Weights of a small transformer language model.
Training: a variant of Muon for these matrices, 122M tokens.
Each number is 128 + 24 x the weight over its row's rms, rounded and kept within 0 to 255. Layers, rows and columns count from 0. The size above them is the row's rms in percent of the matrix's.

# layer 4 MLP down (transposed), 384x96, rms 0.169, rows 51-72, columns 48-95
size [103 106 108  99  88 105 104 100 100  98  98 108 104 102 133  92  93 103 112  95 108 105]
[[139 165 111  84 115 101 152 160 107 115 128 118 153 134 159 172 132 101 126 121 136 131 101 128 154 192 188 150 107 153 118 142 107 127 167 136 157 111 102 134  85 159 148 120 108 138 110 149]
 [115 153 151 139 115 115 129 113  69 139 146 131 135 160 147 136 142 113 158 110 117 116 144 130 122 145 200 106 115 133 167 179 118 106  89 129 121  89  98 135 146 131 110 142 144 102  99  92]
 [111 114 173 121 160 147 109 121 158 121 136 107 112 173 125 138 132 141 135 159 123 116 150  98  93 137  73 119 115 154 125 120 105 129 137 121 144 174 151 174 122  85 167 122 145 156 150 147]
 [141 130 126  94 121 103 150 134 114 111 155 147 127  98 101  99 103 163 128 140 108 130 178 115 130 147 165 118 149 154  79 131 125 109 131 158 158  72 107 117 131 122 145 144 124 138 121 124]
 [131 106 136  80 126 128  97 137 154 141 137 105 118 104 117 128 112 138  96 117 113 109 174 142 149 147 200 167 132 138 133 116 141 155 138 139 135 154 139 140 115  85 176 144  94 113 141 116]
 [140 119 147 111 117 130 132 135 153 119 140 127 126  93 127 128  85 104 147 160  95 109  95 127 130 136 185 161 137 179 127 121 163 111 150 154 152 163 127 119 126 111  97 159 133 121 110 165]
 [107 128  80 126 142  99 138 110 149 124 169 104  83 123 143 110 146 121 137 149 146 119 135  95 109 146 133 113  98 163 112 123 120 134 113 170 145  70 151 122  94  95 124 117 144 175 110 143]
 [ 99  62 113 102 145 126 113 119 119  95 132 127 145 137  61 114 110 159 162 110 111 171 133 117 123 135 170 132 161 142 157 163  93 170 151 141  75 140 147 123 124 111 158 160 126 137 122 125]
 [150 104 153 126 144 144 138 133 108 136 153 106 171 109 106 119 105 128 112 172  98 127 128 105 127 113 213 137 146 123  76 119 136 143 114 144 145 155  81 125 143 123 171 107 142 122 108 109]
 [139 150 135 109  89 135 156 100 158 120 120 115 119 174 139 142 175 130 143  78 128 113 124 156 126 113  98 180 156 124 115 100 154  98  79 153 161 156 131 105 135 130 121 122 121 111 143 145]
 [121 138 112 110 112  95 120 125  93 122 119 143 104 163 143 141 114 103  91 144 136 131 119 132 114 138  24 149 131 129 117  81 174 168 125 126 120 141 114 161 133 143 175 126 169 128 150 132]
 [126 127 163 174 140 132 125 141 136 146 145 120 152  91 126 120 132 157  85 144 119 117 195 153 121 111  63  97 147 108 108 133 124 136 171 137 143 117 111 125 100 145 141 127 151 153 138 148]
 [110 135 153 120 102 121 148  93  93 125 156 126 113 182 149 136 153  93 127 151 108 100 129  91 114 120  57 127 109 122 169 123 131  74 108  99 134 111 152 119 116 152 116 116 105  81 126 127]
 [143 112 166 121 122  97 103 118 107 167 114 130 126 115 142 137 151 143 115 143 127 160 141 106 137 117  63 146 152 112  91 124 125 124 163 138 122 137 162 123  75 146 109 121 155 149 134 142]
 [134 132 157 114 156 118 140 134 132 123 117 104 110  81 118 112 142 118 146 129 137 152 106 137 170 129 255 114 151 131 149 182 166 139 101 157 142 127  88 132 124 163 104 124 137 113 134 145]
 [154 140 180 123 113 135 155 168 145 157 161 133 169  85 109 127 156 124 147 135 153 132  89 183 117 119 136 111 123 111 107 106 111 142 111 128  97 125 136 149 156 136  60 110 165 144 160 101]
 [118 114 129 124 119 148 135 124 118  89 162  95 123 141 125 131 135 114 137 160 120 133 120  80 142 133 137 120 106 132 145 125 108 146 109 137 104 145  87 151 143 101 184 136 110 120 142 145]
 [153 160 135 147 136 107 137  99 129  72 132 122 110 127 126 124 139 130 110 126 130 141 141 177 132 119 132 100  56 121 137 121 151  76  82 159 110 102 122 111 162 123 126 120 151 138 163 144]
 [154 128 134 142 118 124 121 164 130 121 147 125 132  94 104 126 153 104 114 164 109 145 146 112  67 111 141 132 153 173 130 122 101 124 134 132 141 139 125 147 155 144 100 106 121 134 115  75]
 [161 150 137 173 141  98 124 105 131 131 134 134 107 123 107 134 132 124 144 129 141 152 123 141 148  78 168 129 183 109 153 134 122 161 111 137 120 154 147 121  85 129 138 100 150  94 154 149]
 [139 138 130 151 134 123 168 111 116 102 132  94 147  92 142  98 180 130 122 109 113 107 126  89 107 111  88 110 139 165 134 142 152  93 122 121 128 128 129 139 104 146  82  95 160 141 105 117]
 [122 121 142 139 135 113 175 103 154  97 134 124 136 110 111 141 101 158  94 142 110 136  94 148 134 154 148 135 158  88 100 134 105 102 159 140 132 115 112 118 118 124 147 121 154 162 126  85]]
# layer 4 MLP gate, 384x96, rms 0.254, rows 52-72, columns 48-95
size [104  98 114  85  97 100 115  93  93  96 111 104 107 128  96  90 102 119  97 111  98]
[[133  91 123 139 111 110 132 131 136 139 127 101 117 196 117 122 116 127  55  44 124 111 100 117 161 126  96 107 123 122 117 106 145 140 130 117 104 139 147 157 148 102 149 119 116 146 128  82]
 [150 155 129 119 137 173 113 156 116 121 146 149  92 118 115 128  96 152 118 137 165 137 155  91 170  97 146 117 123  79 133 110 131 107 132 119 103 107 162 159 128  98 131 148 149 153 156 108]
 [183 152 164 111 107 112 106 106 151 114 128 111 130 124 141 119 103 114 119 154 100 147 139 142 153  97 150 121 102 134  93 115 108 157 164  98 104 175 122 140 161 118 132 122  81 109 135  81]
 [ 99 165 111 152 126 100 151 173 134 117 162 148  84  95 143 139 125 164 162 123 127 162 116  97 155  99  93 100 161  91 164 117 137 113 146 115 157 116 173 100 126 129 118 122 159 136 126 203]
 [139 131 142 139 130 146 103 122 123 156 124 161 114 145  88 111 133 119  97 156 107 156 124 118 118 136 131 140  63 116 114 120 151 126 147  64 120 134 130 131  95 111 179  86 150 159  92 139]
 [108 140 117 104 147 180 126 146 123 127 139 159 133 156 150 127 143 122  75 122  93 155 118 132 118 120 162 121 175 154 139 124 135  81 126 112 157 131 123 157 130  97 146 127 159 114  94 132]
 [100 145 157  94 153 183 127 141 128 117 133 152 154  94 144  95 127 133 137  66 146 109 140 143 131 122 151 115 123 139 120 151 144  88 143  93 121 120 128 146 149 114  75 120 112 126 105 135]
 [108 118 110 131 150 150 164 117 134 104  79 118 114 158 144  99 140 120 140 150  86 151 148 125 104 170 144 150 141 104 108  97 125 179 156 114 110 146  91 139 129 139 131  80 172  99 139 134]
 [121 142 113  86 154 135 121 149 158 168 154 125 184 133 182 135 111  85 109 165 126 138  90  62 121 152 110 128 110 137 131 121 131 139 182 114 116 125 118 125  86 142 190  86 119 176 127 124]
 [132  92 138 131 121 116  84 115 118 134 143 161 117 140 126 117 146  67 112 165 176 135 168 126 125 127  87 116 155 122 164 136 148 125 119  50 104 153 155 116 173  78 144 146 124 142 132 128]
 [132 110 136 124 158 159 137 172 127 179 117 118 122 180 139 141 150  93 118 141 130 126 135 179  96 140 121 124 141 129 118 131 112 159 176 147 181 121 116 143 135 141 110 167  85 163  97 119]
 [122 146 104  82 158 106 130 140  71 136 124 146 113 115 124 156 125 145 104 142  84 169 106 122 122 110 127 118 140 129 132 155 138 151 137 119 120 140 142 144 159 102 147 108 141 131 144 116]
 [ 99 159 170 107  98 102 176 118 105 118 110 102 128 142 139 106 164 131 124 159  80 123 131 133  90 118 167 126 131 149 149 175  91 134 123 125 118 127 107 126  98 111 131 131 160 126 118 127]
 [120 115 149 142 105 114  96 180 146 132 140 131 130 195 128  98  79 124  85 138 152 142 115 124 124 121  90 116 134 103  97 117 117 120 156  76  96  99 119 126 116 122 135 120 148 169 112 108]
 [122 121 122 158 184 138  92 106 124 140 110 128 152 117 111 120 102 127 116 117  74 130 120  80  99 149 149 179 148 188 127  75 131 115 154 125  95 112 124 133 120 174 150 154 147 134 134 117]
 [131 147 130 107  86 116 145 133  82 100 117  96 161 155 148 106  75 123 131 142 103 139 122 159  98 127 151 143 124 106 174 132 133 136 134 141 122  80 140 150 129 132 118 111 124  68 152 151]
 [ 85 145  91 122 186  92 122 144 142 138 134 129 174  84 129  66 143 117 111 126 123 128 140 116 124 151 139 113  90 130 118 169 108 142 139 111 100  79 131 107 123 119 148 131  94 108 134 130]
 [143 164 140 117 143 127 119 158 111 152 130 132  85 136 119 139  83 128 120 116 110 147  86 136 106 152 149 127  96 156 102 157 100 135 134 145 139 138 139 122  98 106 160  71 135 119 116 123]
 [140 165 107 168 132 149 123 103 111 121 101 109 168 128 174 149  95 190 100 139 135 128 111 104 129 132 105 108 149 137 136 137 117 140  70 101 129 105 166 138 117 128 115 143 134 162 132 107]
 [103 120 130 157 118 189  84 114 151 106 144 153 135 138 144 117  97 108 153 136 149 148 107 134 178 144 161 119 122  99 110 156 137 140 150 129  92 126 145 133 148 140 164 112 206 149 132 127]
 [102 145 178 117 106 137 150 165 120 130 140 105 120 158  93 101 114 118 116 131 146  82 121 130 137 114 163  79 103  76 110 159 120 123 145 139 126 102  88 151 125 136 146  74 133 149 149 126]]
# layer 4 MLP up, 384x96, rms 0.238, rows 52-72, columns 48-95
size [ 95 107  97  89  99 109 106 101  76  94 114 106 104 154  97  92 109 118  93 120 102]
[[119 149 189  94  80 135 139 123 106 101  86 159 125 119  89 129 159 122 171 145 168 126 116 122 160 145 152 172 112 143 158 128 103 154  84 119 153 168 107 120 122 148 105 141  96 146  99 156]
 [137 136 141 153 100 143 187 138 122 115 125 113  94 165 121 150 119 116  81 113  86 152 137 150 145  86 134  99 116  98 141  69 105 132 133 134 157 133 127 103  74 120 127 158 125 139 135 146]
 [135 125 122 107 167 113 160 102 147 141  87 117 153  88 119 144 110 160 134 104  78  84 164 123  47 124 126  92 138  79 133 111 119 125 115 161 105 117 126 116 161 158 142 155 143 120 117 114]
 [132 130 134 125 130 138 134 125 169 116 166 166 149 127 131 159 136 161 108 178 141 129  83 129  93 121  87 133 106 124 131 165 115 124 125 152 100 134 124 119 155 166  97  88 127 130 157 171]
 [134 120  97 111 118 149 160 111 148 158 109 111 146 110 134 138 102 107 175 116 146 101 155 112 128 123 146 129 165 138 137 158 131 157 167 167 123 131 113 114  83  89 114 146  97 129 152 105]
 [127  85 116 107 145 156 158 138 136 133 162 127 111  83 114 126 145  91 113 117 103 146  95 151 105 111 165 123 114 115  90  91 135 103 118 141 154 118 144 109  95 121 162 147 109 154 100 104]
 [117 107 108 138 119  90 144 140 140 158 116 135 140 121 145 110 128 109 118  95  91  84 121 169 136 138 125 169 134 112 143 100 156 136 144 166 154 145 163 106 105 137 104 105 116 140 113 107]
 [117 108 154  59 149 154 113 146 130 163 159 153  90  99 108 105 113  89 130  92 139 115 129 123 138  97 185 117 117 131 122 127 204 113 147 135 153 153 120 134 104 140 101 139 120 141 152 132]
 [147 175 152 109 111 145 120 137 166 166 116  84 141 134 121 158 110 161 154 133 118  89 122  90 122 144  42 107 118 163 108 138 127 104 121  96 116 125 107 123 162 159 140 106 129 117 144 118]
 [100 126 133  98 127 162 159 138 153 113 152 105 156 161 142 122 122 128  70 136 114 122 158 134 109 140 112  91 111  91 142  63 122 106 145 172 111 122 141 157 155 123 113 150 146 153 163 151]
 [112 120 142 149 130  94 102 137  91 118 107 164 143 108 106  94 112 100 145 121 138 161 128 149 116 183 101 131 171 107 215 125 146 148 154 130 139 159  87 143 150 150 146 134 143 112 135 149]
 [ 98 124  85 125 100  85 106  87 140 113 129 139 102 101 166 161 130 124 124 143 115 171 147 118 135 109  85 122 159 109 167 148 114 119 149  91 151  97 122 139 166 125 113  80 127 115 148 104]
 [118 150 125 100 149 140 125 156 146 154  96 146 138 120 132 156  83 128 166 134 170 131  84 119 126 121 172 136 168 110 116 151 132 101 146 107 130 134 148 110  93 131 138 110 123 115 129 111]
 [102 151 144 111 119 132 132 126 109 133 117 109 141 103  93 170 115 133 165 115 113 133 150 115 166 146 227 145 143 134 160 174 145 121 114 166 136 139 116 108 142 148 142 113 101 106 132 154]
 [153 128 147  41 145  96 159 137 138 130 133 146 145 110 111 129 151 144 124 133 192 101 132 114  93 137 121 122 146 102 100 166 159  97 107 110 121 138 102 129 138  84 168  79 116 141 173 159]
 [166 144 125 118 112 120 133 121 115 148 135 120 106 124 137 116 110 147 138 115 130  90 113 113 152 154 112  85 172 108 144 131 180  90 120  94 120 123 164  88 130 155 104 149 131 126 199 130]
 [156 156 152 161 124 131 103 122 138 114 157 123 104 101 104 142 121 154 125 112 126 123 176 184 119 117 126 130 107 129 107 131 109 143 168 151 130 133 126 109 127 122 149 124  89 147 100 115]
 [ 82 138 155 122 122 154 184 152 169 160 104 131 128 119 112 118 129 130 119 129 183 101 124 145 135 124  67 148 146 129 138 144 124 145 147 182 192 123 116 163 121 144 109 152 109 132  93 107]
 [122  98 130  71 123 123 121 118 154  89 164 122 134 117 137  82 124 135 127 139 114 128 150 127  89 149 134 136 103 132 173 120  69  81 159 151 160 160 115 130 154 145 122  97 139 138 121 132]
 [138 123 156 154 110 138 103 124 140 123 122 142 129 136 138  70 105 105 114 151 138  87 139 164 149 132 153 154 129  81 144  95 140 166 130 162 112 136 121 154 110 148 179 157 182 116 117 134]
 [151 130 129 115 161 138 135 151 180 165 161 139 153 123 112 138 151 133 107 154  92 180 160  83 153 160 114 108 119 151  97 131 133 143 151 131 126 158 132 123 121  86 130 111 113 176 187  74]]